Weights of a small transformer language model: vocabulary 8192.
Each number is 128 + 24 x the weight over the matrix's rms, rounded and kept within 0 to 255. Layers, rows and columns count from 0. Numbers have three digits each.

# layer 2 attention value, 448x448, rms 0.0934, rows 201-255, columns 0-63
110092102142120173132110158111129128113118104116101133135076142149139094132123108131148140121106121176125149137125128074120124106111144156100130133123132103124123106070133151092105138131166129
142147182172118123116121074148119107150115133164158121109107105155162115128149125121131138111129109170131139114115091122143172124124103090166111104135132132128119163154119118147125154126143112
168093139143116114104137135133133138136172120116154141136113157153146116154106104103080115151140177119152130099185138090138137115119130154089099143062145166146160148123188175115119167136097124
143117141121145122126121132135160113123160127151099172164099127075135143144103174115131141107128124133136156131175099109138134137125144106125109105131124077144146114130143161107126118129087083
132125161082134133112122145140148101124112117139100144114133109167163160127093127140126124172112115113156132110099145117131094152122075100133132174122131149117143146160121113147168157098100134
178114137063115131117097138099124163100113146186166144114136133134116126130129125114110091123139148116149094111139095130141169099135134124093121116134097137103114170108126112116132146171155102
131148072120113149136111117162101166150147114157131135133202144131167103128136165148112152162110138138146150161121147092102063088124093120170139135111122130119121091168127143110144103115138085
115167094131119154120123120118155133097142112071125118127152183143103148132155143129118160176126102144131190070125132130164064102177088132086085122104139109162174142138142117137142090125100101
134115155159095123182086116091116125136133124169083092143130107136100091107164148132075128124123084081124107144127130145166157114096164106145129115116123179120131160147178153105115094112092129
140137135130151123126110133128124080138123139150142141117101106156089141167147141093152174151132158087176124120137132128134120126145159164114148140103139120127081156085117131090155110109112155
092126148126136118134115146097148123168146088118129165128138110121155105124105145130105124122139123142117105148113139130108104126150113120130151096134133118145126162125173153108189103154144113
122122128124135122126141125119130144182165109126124134132085143142140140112101138089133155115103144142107140143133151126131142120132112138078140154116152104155121115149078134082150143143134127
140134103121137122125106109120130158123122129167142138146087142150098128145137155124133156119128140070087114110136133158173150106128077108144120127107080120149168128135118114146122088090097115
133136094100166137138098110116107147137145085137127111162163104132115110149164123146096096150119136107118101157144080155194185153111128133122122094092138088138083158141161109099108114105140143
153144123133096139134161087089139146099136123128155120128125104123129140103080115110157127161135140117129119095148132194133134136161093126123124124093126188104155129184109107094141159135147164
117125125118120078154139169081092129131137136159139106143106152152092174156102069129136131140084106112138135116137133124104145091100134103149114141135086143141119115153128129153134150132173117
123108105143132134097107114134142141120085152140122169086118083090113124137123107122145127149140118109110097133138162159143152092093129151164066120125127098128157138166134150148104167096147107
120140160127104110123126127130124109152128150120168151119129140134100128097174134154139163114104168118161148110099144126139139140124107141137089154094158123136148085140144142111123125119123073
103091144175142138146102163128133137105131165116153107141142147167143143175135123108138081126126150114168117103137092107119156177126131124118144126120172110147153145142166129074168143092121106
097131134162151185156128082099131135131147091133144141088122164134118118104155117089140153136108085113125111124120109152138106122138117134135155139164147106173158124139142079173140137151140094
123140074115136154111114134084153097141085118147097140107115152151145085160135157127157153153100141142149162115098126098129107121126160100138101137115122165137144117115186126092103124136129135
118123136180168124126139141107157103075141149128099164120152106094145133169136122138143099112152111117131100134126122141154091127126149155115097098165137181143102161137102158109144112114144123
123118120145157090174145108137105106097152152151140144127148149139181146146135163133130080196122163121149146137118123132130118152136105165148124119152143094114127097139137162098158135112122120
152131123143113144101117129121160116102125171119144135140125140116144141135092139125124144116162139129113104128124124136131107171166137164098146120161105139181135137148138120160115136124148129
113114086109099149124136116118139130129129136117120135164130121108122120121128142112126116141123160120111140117087139094152131110105158100079056126132132171125134112132155143177200111125118110
154123141182160114112143126124150099130127098140152114083109095105122105115157132134097114126150123136110073149136159150107148111145119170121153145119157131089091153132091112155117139132146159
120150114136104097156149134093142120120142103097139149082143143128108124115171129113070152155095114131145112094117124086185162162139160131171120103106125144120114095123158095155133190110123099
138121117124091110153134146126143119135156126117105155163107160117178149117158149129144135151110118104127113164127147126132122137126112126148124103118115118129129122175147102153119086138143147
088151162154108136104107130139119145152107152102087092145134109118102145141115109136134092102115121130134113097111162134148149131097092109115143177106143147122115111144144108109172116156080147
122123090167133153125148122122139145152166102154117166142126101100095153134136107113157131159158114109130115144113150152116137036171128169112140145135124142152135119135098126126142138151142124
153150140151144132115122126130134133130133121120148127158159157155099159134130095134093134114118123112108113213135122158172134106162078166126120127122119119112155119131144161134110114121142109
134144078161155092138172106111114090142103110117120185181082130124126117126145200055121134147122164085126124128137112152132122096134104085117117108191137107086188101132129100089098119132124180
119136101123163133107171112136138167131133151095117127108144099118079117124147140173147179161097083128137147120093077126143123139139152074117138142100082123149145138143107110095106160127175165
120135125115090143131143184106098143124117133174162132155138113140111114119139164091139123158174124153107140099141138106151086159123147112123110088124089124142152144091102146155127109146154116
087162114185133158127145175071112108131144101181143178131145139140143113104119085137115148150137131117121125106102122111144074105125127117109055102134127122136165111095089089139075110118097169
172120116123148150140131143157109111113147130110107137112163158121145122121125120141131125110106120109112183079113152094081137144105130122114147139132134133125133103114105119093184166104098124
131113127143146124181134128125119136102105118099149079095113110136125127104081117137145068100144135137070138125164178116122107071162151115134139161149117133152134110150136102161151132152092152
155116117171103127099137144168140130092094126131180108130095146129157171118113136097141108134186136133108142155137157122115132114132128118113106152169102128131154140130137127164119114131124131
125103140136147131111140142154138114109083128127159143142119106169096109145164091094161117153110144154115134113163117089121138114165123146119110112063125145099150113089124187143132127160116094
137092134082107124132123144091152106130121128149162134115079093187135149107156121103153114117096086092143127103137125139151126179143147148152102172112121141093117091131119155120144090149083127
112119145146106152128131068140137130146103095124128100145130127101131092147104109116085106155107131080127136142108121166126107119103152128089173103143130113149109107115101089099148143107096161
093174105138162122107119150146132147136133140096132141097101098131127129094124117118125118094141116136089122132121104114122139116168126130157153138139172111103117184151136147144100135152131144
127149127129107114134153144113141131178144162106126109172158128132119108114123145136107117129112162143156107093120049121144098117102114156125162115112108130118138139096152103102142097136128140
186137115147126140159111115082132148106152137119111142110156139141160141157120128132131197125126126123123141143155138125135126103130148135155109124124125091146130123096087112147121138121126151
131158154102139147124164135158128176159160114146126137137129132154142101127110097123133112122130127142097125113101108083140135140121114136162140155126127112162104121116147127115115118112105107
123118136110129137129130102140128135073139138102153147139145148126124129095116129117126154120109095115123166119112145093138129135151099089113123127161151142152156104105124127151167112136131095
162140081123151154105129095097152116109124112116118140110108152109125097135116142137115079101155091101127137125094098190109101121107099140124118168140099098129126144151123111137092119198096150
125117100127104091142120134153171109127091103119109164162110096149150090110193119129143140142125135133137174133136132142099150121163112078124100132172128110120120166103074150128162129107107124
136130148125136107158124139139089114140117106151146068125133094146141089122143120152108134151136141102129120169134090114152147120116121143149176101093151081127060113149115125133124122087138182
179126117096110104083140160127173126145113136170126128167105156130140113144120164123114107119164120169105152133135126072159145141139149185123136181153145084101162150143054113170106148114126118
117156125131161130137107116143138115186058122130130077140105135136199136131101150138133117133105110130166125167162099123113132101111085113169146105101137085104128138168120123159149143107139137
118148127131142138082122137137141148080134124126152173144128121109132144168129129124131124108125102110194132119083143133124109122087150164141121109107129128124083141121140119154111121098135121
140123132097099119129089113076146173142121131149090154099101128144133106167164095098114132152136140103166118147168160128129101119125134131142116121115124105149127084108116153104167135097049093
166098121094156149109145156125142089096142150118106115109100094123152149133158123131187126103080140085114132151140121167149127119094130133109188134122112133152130126128151095153123136177130115
162105146144099074131113129141107080135116172134099153134090171128114175080113082091101120140131159117118133125162116115110144113126103124115117148119142109129119104095171125156159130092112075
# layer 2 attention output (transposed), 448x448, rms 0.076, rows 201-255, columns 0-63
138120168104117173148114094116117086124116106121124117137119124109140125109118117126129112123148140121136130138143106097120112125128129113143136122115121121145114109119108126121122085108124096
118147155097144120133139120083103179145145085143164155133170125154087078116122152138132172106096117195126139099162140134093162115114125173138126113160123129095101142105142132139103093143128162
204145135125105123135171098185093118121092141123142154195150090134132146102110117163155106105140119119135109150103114119161116114107148142121124092138145158124103123093130141097129167078131120
149120159140057158130149107128100146115098178133091107110106163088173129156106102101115155130146158112110143117084129086123119155120129160099130112134128102096108121141170125186105128134125135
106083146081125131137122188131090111138146126113112144143138131135117141130126109168143099079173076135130088104134111138149128103166123133141157110152153130167121133127118101136151143125122134
069151122066151093123140162184134152104110157145089130082159082153111193135102093102096118133133070123149120121108129113102139130112077132160100166139146168136174109133157140115100141103115182
159147079077165134137145129154137117154114152101131097108167158112133129155136158115113114115125133150127092132148195126165126138126112148116123073082118170187141123114136123089108122114145104
110126105111106126117099110082146111173137119095147139160122130112134186113110103144160120129093129119138097135136160115119109138162137122136115113120163137147099156128133090123118176107126105
111082204083141128096053122166105132145128151133113086177108128149126138124137089048131145147150163116140131116146122130077101106092100158116119117091108097139116125129139149137132092089144116
106158133123113061101186134148137160118139126154111117111132188104144140129120120134138131096151107127155135116085132110101145171131136122091142140095112138136142101122143180141113133137126152
162144137107146126094123145105128176116100133161152121148111137104130128133114131139058116178150161129102140097154127102141107149109133163109122134128129121172175105160078101095113143128111129
078093125135135155142121133150110129121137171145146102136147110139131092091078120119109140136137136167133166108114158128095107129148106116137138114113102130164102131158134135122135117161107107
109115131137120103149116169130156147146153140135162098145152141112141110132124099128141122141135107111114122116105170152139126112098136112149132118129111100159150122141166172121151146141126101
123144120125142095154114144078141138105095131119131126132101155108133134141113129110135097116127123147155135134142119164115117126132107075153107102134112135094148152144139139149158135106124148
133131175105111131138137082102105154139102159148142116115143100108158165121113107119153151122141113097130146151128132145135147175144134123092148124099153169184159142140096136119135121134188137
136109127137136121112119107140103126128079121113097124113136142113155097153087170167090156136142107102151124128109117119122128118124114067135159157165141125069125128175121120108137098119107105
112171128125139123151123149128125137110123107117132123152140124123135115126129107119102089101100114117151116114136125147134126130122127103103137127141120118159136113088101150127167103105144119
116094084142127113115080159130129175108129125103104116159116106168150153110107116135112158111109131132108126116125144137121093155121146163112142127092142123110137085114149126106131157130188143
130136124116168112133130126101152134107171141139135130145060146102146141060101085130115069142077136111088124128145182117147113139140110146123164080165150081165091108141148156155116106127123108
131146124122132170123118103066118173156097143105149133117118114134092100153130099153181137156138134114121143103110141115178088118133129109118116114129174141141145106115167153102130124138103079
104162123118124082098117136141166126118141137115112130084125133120139139116126122157103122134146148127154116145174155107132117102153141140163139096123113131144132098133149132152124134148119134
130126139143173093079118133072134141115129099130140110153109104153127093114166142114132114123102135138130113151077125065151138147181121105135126113102127108121123112164135132137142168131111178
191090161147105178126178119143089050146129129099147141123109090154124164151121171130113162143103144087095149152139124076117147138097091145124121122142111121118128125101166112132149143069119141
126124087147130128102142105122148136118169120144163117135155111149127142142100130131142149122168134114147163112140128111147154108148149148148121170112162122117161140176114107111125143125154123
151123124152131145119179139092150118127136104101150139108140111122120120122158096155124103119113124140128117151136135149145170114130119150175138125150168150138084125147103146082146123135136119
138135123108117125143103143166156162105147122170135117081115080159097150103106143174086131135142092140112189137116115131148109138102160116136116083126126138113151124126154134115151119127107132
123130110108094114103086093115101135193082128130077110155161141100127104090155122157144135116104138118131129126135100108077130169145109133069139160141135182156144125134135142099092145126135184
113155097064100158097117117148154134149132113112165110147154119117118138171141108121107168114117134090104120153097129070187143136143118129106106133098122084111145064148162099168175148164076119
129110146108166096115097136159116144105123139167161085138113096127185166125137089155137129129126092106126161144139144143150114127132152098111134167115109138133097126109144131097123111156152123
141166134108144091142083110153112135163117130154124113145120123111157144160100152112121113144147124157158149119113109122123140147104075120109155178083135100128138128102136143134166177081096151
149155133155111133159115097162104133114081138144115131120127114155129093140117135099157130153086161121144124157124139102103139160114159120120140161137086150150121144112117143141131133130071158
162138124113144116120095148136140124121147126108133146128109106152141152121071107143147125135106138111113149117163112116170096121128132114147107140101166089174127122136134130129172129093124141
122106110200186146138149114119108094145166128132149114143180144121111147095136126147136130167132155130126110167109155074133097156145161124110134090132097119112135119139147115102103147146114135
100092093101151157124143101111136110106119104143157146147127129108121118130138155159125129118128158184077127118139147123121134133099125125158155147147093134162111128137134165125113128101158103
163155146120139141139067142158141159061162080085147123118110163094100101110089170128185131150128148126144138130082137149109083122163149120157183113118086131099094081137133153124100143152109144
062151106109176169094173148147147099103135123123133102097124122095131134105103109114103124116148139077127140145133166098120125114107129129145100086113137150120124106113134095165118116118123124
149132181144120110116146166117120153130157104086142117154099138084139103134158170108157113149093131117136101110121128143151134132126135125132162130131126116120096115096121134154157133169156105
093131111142154145116191115125160103096140160154155112156106169141131119155146128184116115139153129136088157082135157142099152135107125135102097106135142116132107167100089182145120122144121154
166090169158145164166155119151123066130149108184094139140122124139125157107157055139109144095109136135112113111113140164118153125158172117126112121153138105106113108086125142141135121116110106
122127107115104125128132115128101120160156183131129117133086110110128113115136079139141139102107132159129149146112149134138132137092115106123145128146123137134161113123173158150141165142116129
080130100140094110125164108128122070141145148137148075117123107117104089156103129127169148134144113105102095134146144126118124130141135136152154148096135152106124126110157155105142143138143153
218109109129135099147157116156109111090131107130133133121127129122139112149140150123099099105092135132101126138153164090160169130131153137136169144094130141147092162128134120112124110138131112
097147105125100103075163144113151158113134115174109117139171133104126103136155087130119143128098125130134148125109138159145088152109131136136092134134109137100136102110172178161142140142132112
082134086082173134070130126108143178137084186130098099135115124097133136139106118095112120115090126124173141126143127130080142112124135090091128108129110095118137145109157074149119138082126142
120174124166104108105144117175160124092146151170144141131132169070135084106153117120126120117139126169090101140129127085133140100141109158155179144131124133123130124111116151122113104161125108
118117135121106132159095132121101180160144099124140120159136149084122154175128126121134115150163152128103115150118112136151136127159138139135110139135109118149144157124106175159155131131151165
134143152100119120147129140125110073093122147135103126060141128167122144164098093128120130144103089127172123130130127120128125128162163097131141128182084154107142147130128104160122109140145114
081126122156120115157140180132153124140125122099134157152138122121149129120116146133106142062131135095145163112141165099149122115127152150141143103093103110090122139107097175122108127134106126
165076136164122159127134129136110137158127112102112060141146160139144183083102153129175105125133137159127097115124118110128115119094135122144155139148142093110156146136104155129089137118103115
104134088119114125155140168136189087117165161131136117154178117109126129103092106130115096152093161159123148134134137147106111124147151107104123110168105112130139169125117113141111152103143083
145135165132145128102116101137116134104156133142130140098130161135097143088084136142161142114146151118125137145177113148130148137166149109121134183143121113105086112104127153138126137126100126
117167132122155135155124103134121138126112130110140088133089135121123116119142124132125117157118116119129143113159090137160100146146114160101119096138184116141138135162129122128161134128120151
148160132102091143176069092171097170148151154181129118151119157118138135140103116135128124125176084121122126151175116179134132136109138107142099128155122145139154166117111116143134128112123115
111095168137098124073114143163126096125174141089129140097125120152109135132108148083176120148125138141137142122107112159122173123108116101177095147122120104168148135067121116117140111142127096
135053101125116104123130142119127114125146129108137152075154102097158129123090083136158117144123151084144086126080144119171151229114076098164132136155163106090125099143145158113111067129148059
# layer 2 attention query, 448x448, rms 0.0949, rows 256-307, columns 0-63
126130129140153145129142109116117155173096128128140149116140116109141105075141116126127143160113112117109093147114112108101149146094127118144119121128151099163102090146115119121130094141124116
143151127130179164135143128097120128173118110127117145128108120147112123129111134155114134114124117119111133133121102150109141118130130133121163150124154130142134108142131126121129123130128102
117118060093124117128096168106142146148144149115125123143158124098170138129109133112132152117114134128149126138102110096129133111153113086120123131114121125116121115163128131104117124159138116
151126148119132115127136123142094133128095146120154090104110108159109099114130120130105111141114100117153139126109107136099117136099139115166086154157143117135151143115143125129155111135109100
143164082135134142146112156122108099106111135125117151104113145172163140132112143110115093127134150102139119115157124114148123142113113127137152110108129141141103107152107137117116144127139129
086144116151125150116122135109164138145157138084124131140158142119138144107139156125109143135127132121135111104112115126157152132143142107094131132117104132119149129111110142112106127136134140
107124122140203135136116104115097125150097136107135109149100117131102142120114139138107128133131143135138113114094122107141172104155126114128157144130131130131107175112136131090094149155140128
162120108113134095150129103137110143113114121120140147102106132137106130099120131117114156117136124136145150147126129121133151115081150162150128148127152136113108141140161110121104109146149107
117172115148144162091150188103147139164130124119141060136141138145109126100120118171129150119171138100118104131123138110137125138121116105142121132123103132086093151127133128074100169113138094
186172117106095106087088198150119112082123112157113126131117143145136118149103106113113091103154157150093130099200136154138141122080113153144118153100132174144063145170146084135158116161172120
153130101107118126135120080166089177124138141111106101169129156115125168154143158074134116145140123135123128113188150142130113159085151112095107099114107133100150102138129118113120110128138117
108119119150154115155132164104119092098188125088133120125180146144168153104097117153092091142111159115135101144125136132126102163129134171117125100114133133123135122123123118122167107161131095
158116093117092118147134089077155130132138143135107122133117107139093147124078154149099122147123071094169115131105108151125134118091145112163102149125144068136092090126088147119154129090100128
137128124136109095109125141151131136135146137147159150136115123104138110157174114129113092138149149158119100130131121136132120131123144149135143167114137099140131130146104115128130171137127134
188079119152094120148140123146114131131106116132145160121133131105074121114150138122088133124153154139107123136138119177136134162157174140139156152092096146129092151085135155136128120070109139
156067096164141112182131116172128136135111102134142120102131188139119105142134133084158126120162116060098104161140159119112149126161092143120089138084091125096098102144116096150130134143072086
117158107110115119115125136097112151103142102147140108103146139117136107094135140143147122150111147133106119151142124086150116133136117128143137119122131114126105118122127112134149121114136123
123116111122110136123120125107091142130101123127152112114122101155130099088140122139127120144107122105139140143132107085108144129141130116171084130130161128144132119144136116122140100129104106
126136125102123128115077119109142131135141121147125148164122143120122154141139126124132130122145130119128126133123122143141160120126096130120139129104128142146119133169116076156125162130137149
107111122109137115164127132133162130104129139111129119138120138099132130103128147127137162156112113141164111129121124104133116111115116112097100108148138129097133130112115120135118126161107123
124144091076117103129086137084115113119165109110117118129130126154133125142126130089122113130122145126145136135146138101107137143153105160139150129113133127173113135133178094126109114157159133
152159152129104124093132126160127107131147120119102141090141127150146112172120133151123072121137152156086120128146143137108110106155096134138143166126135161161132163138140130100170139124133142
114118123120141163148145111102162155089165115089104107160138157097196134130147144156157120081154140143139102081131108131143124127117132121106102093123119114145164122101100137111115136136126115
114143167107092121164081099105158141137121093159153099126132140108126110086148118124115133115088113118150122107109114117102133154143152085113127107134132163141196099149132151204125069145121125
127087118141167163120120107140122111113161144112137146142144138151122126117140134167135139139128145130141123140130099166154084147114145124113132138163082117098135150104100119131093144122109138
149184180122152103064143113143138125104133096166156112099137102142120120132120104142087092130122134163144139121114128124126130109123152136160140163133114150121114176139120132142107164139119141
104152107127108162128103135120112121103134138134118129138142147131147119134139166134150146097120144146132136126149110141118129108107135127095081106102112123113114125141145143110132089128120136
143108092115177142136148162125091117162166092111109119177129096139157158154080147121137146175104111127155154176131091169120115108126130172175121097158164115125019136120102114137124143121133139
121133120168134119109139090163134155141136142079125081122091166142125136138115109113123119113147131122130192181123127087138134136147112140125097142085118094160104103162137099107079103146127120
126139095148158152103115146090151145156100100118114170111155118174116077107137141157097160127154134087122126089093115156119071128105120098128126157112108133114209130135098096081108089130134103
112157122108177127101137126119156108149110124141116130077094109167121103146140108124150084118129073140103126124070131157121110143114129084140122081139100165151123149135137106108136167110126151
123100134165072123157078172135157153164119119151109106157146120114148084118139089131119103143130100063083123105149136145133114123109095156114150139135151120151114117161136135072121132120111118
203087112154112094169139060203094117126157157072113105086078160141112119120110126099131163149090166097122159164154163140109146131164099134146134150115129119130077097091127136131124111204116073
137109159181123090172113135199091127122175151122090156153166112106134137077166156098060152120124136113085093134125138129143161128110115116159097133157162110095082144090117172104098128103095106
120124087148149121155133104121140113097180110124076100127082137149118170108158119096118114117153138101151121199108137121112158122149100110130117106128154133169133096104151114123140120146112131
126124087103155163121137147161147110171093130143125160137101108144140136144098124156144116109129119156125131109130101157116144121098133161205136134110100114119128159093137136148123161077162177
094131104147096124146179109178156120109128108122098100162094076130142152167118127076160142128137145107133130125146142171126132086155120161075191128106125130120121110104097128160128117151125149
126081152143118105147124066145119125152145112139127096144149105081164122130153164148125136120141111120146124135095150142151168158087164104142150121123090103096095140132112164122080137138144136
156113112158159106155122097129085086145129122170119129088129159106151064113152179113096112149119139113121114144113113138132114131120096110131081162108093105121095128113161130085156142105125101
188058045139139104174118055180135128136145124097107077075124128104111152100128153121136141108147141112145139155164165154101131133121109130094162088105150129134108121103142158112110100147121099
234029128177079066179140049238125166200116192059170121083118148063101126098161127075175134174160119171155154176104125172101126123156109164059102195119119113141096108150149167113093112185150116
155106082151130140156117104129149085115132127125123130189116150137173181148086117149147137132101095142147147155150087187149121112130105179107102130132114122113158094142155128172113134098132156
096160081099054153103100135125161135119086105138150139123141147145125069113128153146132150132108136124101105140140139169144113135131091085116147142095147172132186116150122129126150092129138106
080135113119125152106132132141119083165145136128154131129162115138112132109155194122107128111093134116137138121106155141128128140102169130153140150149154123143155132128131105102158130116137147
113095094070124133169159059132162153100158145060128111103142133113115090123149099124098127144135101173131118140124119165125135144172120171109142140157172196136130120143159139145161157207102076
101153099125130196101104144109195139113130097116179131101158147098135131152111126176118120054137133118151165089116097123131125138105109139119119123094130155181152099123077131123094130139136105
087107108114103122093157141121180112151151125112098124142115107080164161111135122077140087172113109134151127151103132153136144139176160126101157128142144101143059134136154126130140112151151120
115144162092089124131148109130140088123158122120133079126175116088143056130121138092110119093085109118122154113141127142143117193126162111158150136148108085149144114147114116119147131125142127
132078166127133151075141159145140143162167172103168126142123125109143142151148129113156146100089182122102138119092103149144142124141119114117139132103098112111086138113097093089104126156135082
205141172120106055097142154123188146124151129135159133154142153153153171101118171126165126114166157138175129150109132103152162133098133148108101166136072113173158178154126123106114109149133114
137165115118075129142108161118113124145121116123130128148123133104130121144136113110081081132156121143149161131180128168106118112159109119150087134122115084123110173146110113108123131120135102
136147120127135112154127134126087149121129094113112098111134114133121144100147136129074137055127136097130113129118143164079108127107078151173146139114113160111168128147146133174085130133111167
# layer 2 attention key, 448x448, rms 0.0943, rows 256-307, columns 0-63
127140141114123115134114194139106101097155153142140110120151117125152122130134135142133158116126122133143147143104129139136118135118139122140130136143093128140158142149129142125111125102117142
087150191121116114150121161087102128123138141109115109107137126133117130101127147141141128161107131145155134120122131088177124122137130110115126107141110111141157147118148157121101110127124150
122165149130116108107144141090124129152114128147134095109129122144101129089123110134148124146111115110116126104124144122195115143149163148143108111123114131110163128122136154122162115111114123
122129133147127149104162137154124084131146153139124132129148138122141144158144125154135121149146121128118147134146141130132150137151116153135156147101143146138098134151122153140144103163164111
160111141091090117097169155145130121160127152095133132094124145154143118122136117144126141124118093127101123113148134150133126129134131145142121189114128155116185122124142119139142115100114078
120127110124128122189118114090095161124141119131130116146138124150112127100107139170135124102155116109138090128126158089137126128115161093138118126149121120111144095113122126125099110131122164
106122105103103124113132149110126109148125125112157117113133114123076113113123113131122127133127132129118120118100120128121149121131116127117117101110139120118120112110119108153124126132129125
142132139134094128113120123150125091118114139123152125128121127133128148163121117118135117133133119136114126161119126136136153128138126150109107147128137117132114140138155139117147139119137091
152131111101123112144092087089138125091141120119113139141164096118135157136104119120133130130114109125148108130129138145136128119138117140104082138139127098106149152094136129111116159153103116
124136117149141146125136090132142129130124111151122118163100124139089059116110132124129122117134114068098105112142107143127155150139110097136167155095129136152124119139128120135131115125128118
113097087155124159138113154103114159093093123117105109189144125089115120125127176110137155085125121130098127097130139139103134113127140106123126093127145154114131133114125136146105142120122150
102131134098069098083095161088183140093114147116104105134132103150111103168155068147167087106180158149144120112148140127115118128178109153120153163152095092158231156123130112074110122174141101
171128144139138111113115101152142136150139143176147129085132160135134070126124155133108108141165097120086089150103165128105167098090107101144153155131121158138152143136117152160110108153091133
171132134179145129147162121162153117127077167130126154159115133132063155135159146164207088104138101122138120169099103126101129110148106143137118191096135148121130169112106176099118130132096154
181143155171164135182147137140069123122092149153110142079144150132160145132126141143124101153154192122153156166150130179097209097136138141155102177113102127116115101131116152146071086117155093
083152131112114165104076140101130132168151063169122134128111137127121176154089100207160134121106126100135129076151152097127098155100176133136111104135102134163142092120116124157102091146113150
139102117166106180109119115158127112129116129135121110169100147113137133144153110118145128141150147113115133146137124148090153125112153108118131139118143148130132120114131131146148126139133118
103147134142127133127163145159098136145133156129125105122127113119156112162179125140132135110140133147090160137130129141119123116130143128158149131106109161145138115130106121136115111122159135
086149113165180125155120141110130145139126152119124152126137137134130116127133118128146146106150125141125130136101114102117119105132138117120105117134117131159115117138137143106145109133142144
138096095098136109095136116169141119118142117159128111129146119141115135123123104124092126123140127136130142148142131138115097143138120162122115116116132121106118126121155146160155171133125100
122129156183122150131110099135112143135093132126142124109126127109147137131149138122116107138084142103103139113146117155123129113107126120133118129165119153150121137158092108119165114113122132
125156160116142152162118141110106163120116136109182122139114131166160132105112126147132118121151125104098117093128099108137186119100146149122159131163155133132144104118105111132139110128154149
145119127122094077126100140114083135140150170106116122139135127131114117111143145099142096117159154110151121156115119121126149113130116134115127146122130124136130133123115168122070090106122106
111106145136153124156112136092082113166098179107156124142133158134105120130131151138137128176121151140167153161104127143165143105103133072134075127124098081134075131100136080141116124107118138
120090156103146125162155104120142110093117141117125092150146113154122114140100122158138134107137121104134116154108126099151127099101123161105092158104147122124126103110165136131106173145136103
123134121146096087159132144133116111110095128109122100102110120155115133159118150141149173137149151102147137126119171138161116154125113103111090151148143117111089112135107162089147123129118137
107132098129085127118162193072136142127113159147125126160111152146161182117105133172137140125148113138208150115180102182216127173126166094076071123159077100149154187155098111147067156115051115
167163111151173087134087141131125158126130148141098119135096113109114135158112118143127108104097145099102112084091131097139159120092144142133122078132126146133091111144146139100165111141132156
168161095090096126120083119070163137124146111140112125121135157136119119080060111146120152132159124111144117096075135161091122147103128138151135102110122117134146119168135155112150135121112111
123148182145100169138164125155100096092112113094192152108116103128123175107146148097130121155114113167125150105185131137138102152110113155116105096091158112096112092118133123152092142117147149
097139153165157126127110101147116105139130126108152136159157153137175127119159175096135168160110120206205191114093133103132161130115155110125101139149154101088123130079125205118143144135134155
119107120157132133099106121082179154146105129142146087114103145167128103133149105122091182110140152114137117143135118172113129132152084119154095117153150142127178117148087173103153096133090119
158118117127134141099117156128127152128091178170117137114123135165132118099142140081116212109186170108122098149103121077128157104074110143172149112126139181116139103164085135078142123137134095
101142105094138176154124163071092134125141105161120116148085173125130124102103118124146143135123142125125119120133111101158076132079146142126166094097151101122121115157078103116154111124132126
121141143119138175105116148105093174121122137144161111109093099156130076093131138165125127132104129111126098071101169144149118117149136125099149154122132124121155110134111136123107113132151163
058179109104111153125139172061132148104081138203140127153145107103119129076139132175110110086177162145186136066176127158120142095093143100158121139109129112128098142149129103179065116121172170
151098092119107132122143119153126152120130141138141154107108124127117141119103114121107149146097122106095146098094110126107110130104162160128126136123141127130174104140165111114139153066137112
166159121114118138144075143123094115097117111145155166133104140109127126094142094133151146146102169111135094096133153164154111141116175137152141109163132165157117145160127099153108156038158197
116113155120156141144097131133125134119140080111148132141139078116150096142151130147145111162131151122103151099144116089164139147117150159165107137120110150131119138155101120109161145115083163
095118104100135138150104170073072124092134136149149107171086107129155158107121111142147154144130140117101123144118133133122152176124106092108143109133121169164143092129118141095111121148080137
141120156152171126113152120184130124136139129104131141109122088113162127119125130096116103189145123139132143148161125135144124143132122141112175111120117067117088143142131133104131136142155151
097146159132137136084126167064133137107110137155103145147129173131110158127090121144135067110153153084064066086135112145102123157100156107154125148117115134212184107114139144110127148139132142
115142142129163118167155122105081105133139110138108120115142092163101103084147132102120108113104100122125088173080114117129106112158138131160157152177130097101153076113149140139124097099162132
196159068111113118133112134084142122133139104140134158106120140159126107123141147121116130140126103091123123116103145099143088106032112149178087136080081140121171084198091160148130156080119120
124127129142163161179112072176149157180130130147132080126093135143100145154110158144129119079125128091087129112150135159129102116144104130132153130125121189124159099111103156129153140134093144
130119123098085149101148140105208144095122119106154116143136156083110126114168133152125128110089146150153130125157100162129120132177104153087136109138091134145146157117127128161122123164174114
120133123104190188074129136101113128127103136133138134130142055121105136155148096121118102125155089166138168121087129127112153121100150142113137078071081156097150145131089103143093144086099132
136112139185125125196141133182104140111124108085081085118169171139057142139133138108118124117132086145185162137160102152100127119133146169120132115108113119117111167049182138141126123146156100
110123143162120101150158068152110113140160153049132135150158097082125104109122134119092107115104101123151162191122118160110153072147094158109091101114128062121097179078143119152047111112105144
127133116180116178190120137140108094115129135062108153123157128108140138093095131146121157150149150117137164146140183135105130124182113156126141061129128149151129134106119167150120102133122122
131093110117100110107164110171170139129125123077126139155142149143103107146087111107149151107113138137153143139147156163128157152163066162100122147123181107106149111117118145131141146145119095
179054115121100121117138109141127129137167134142119111126113146135159139119142137088103138194155186106119109168152090152095107114124086148150140117112158136137165092167166159118125152112132119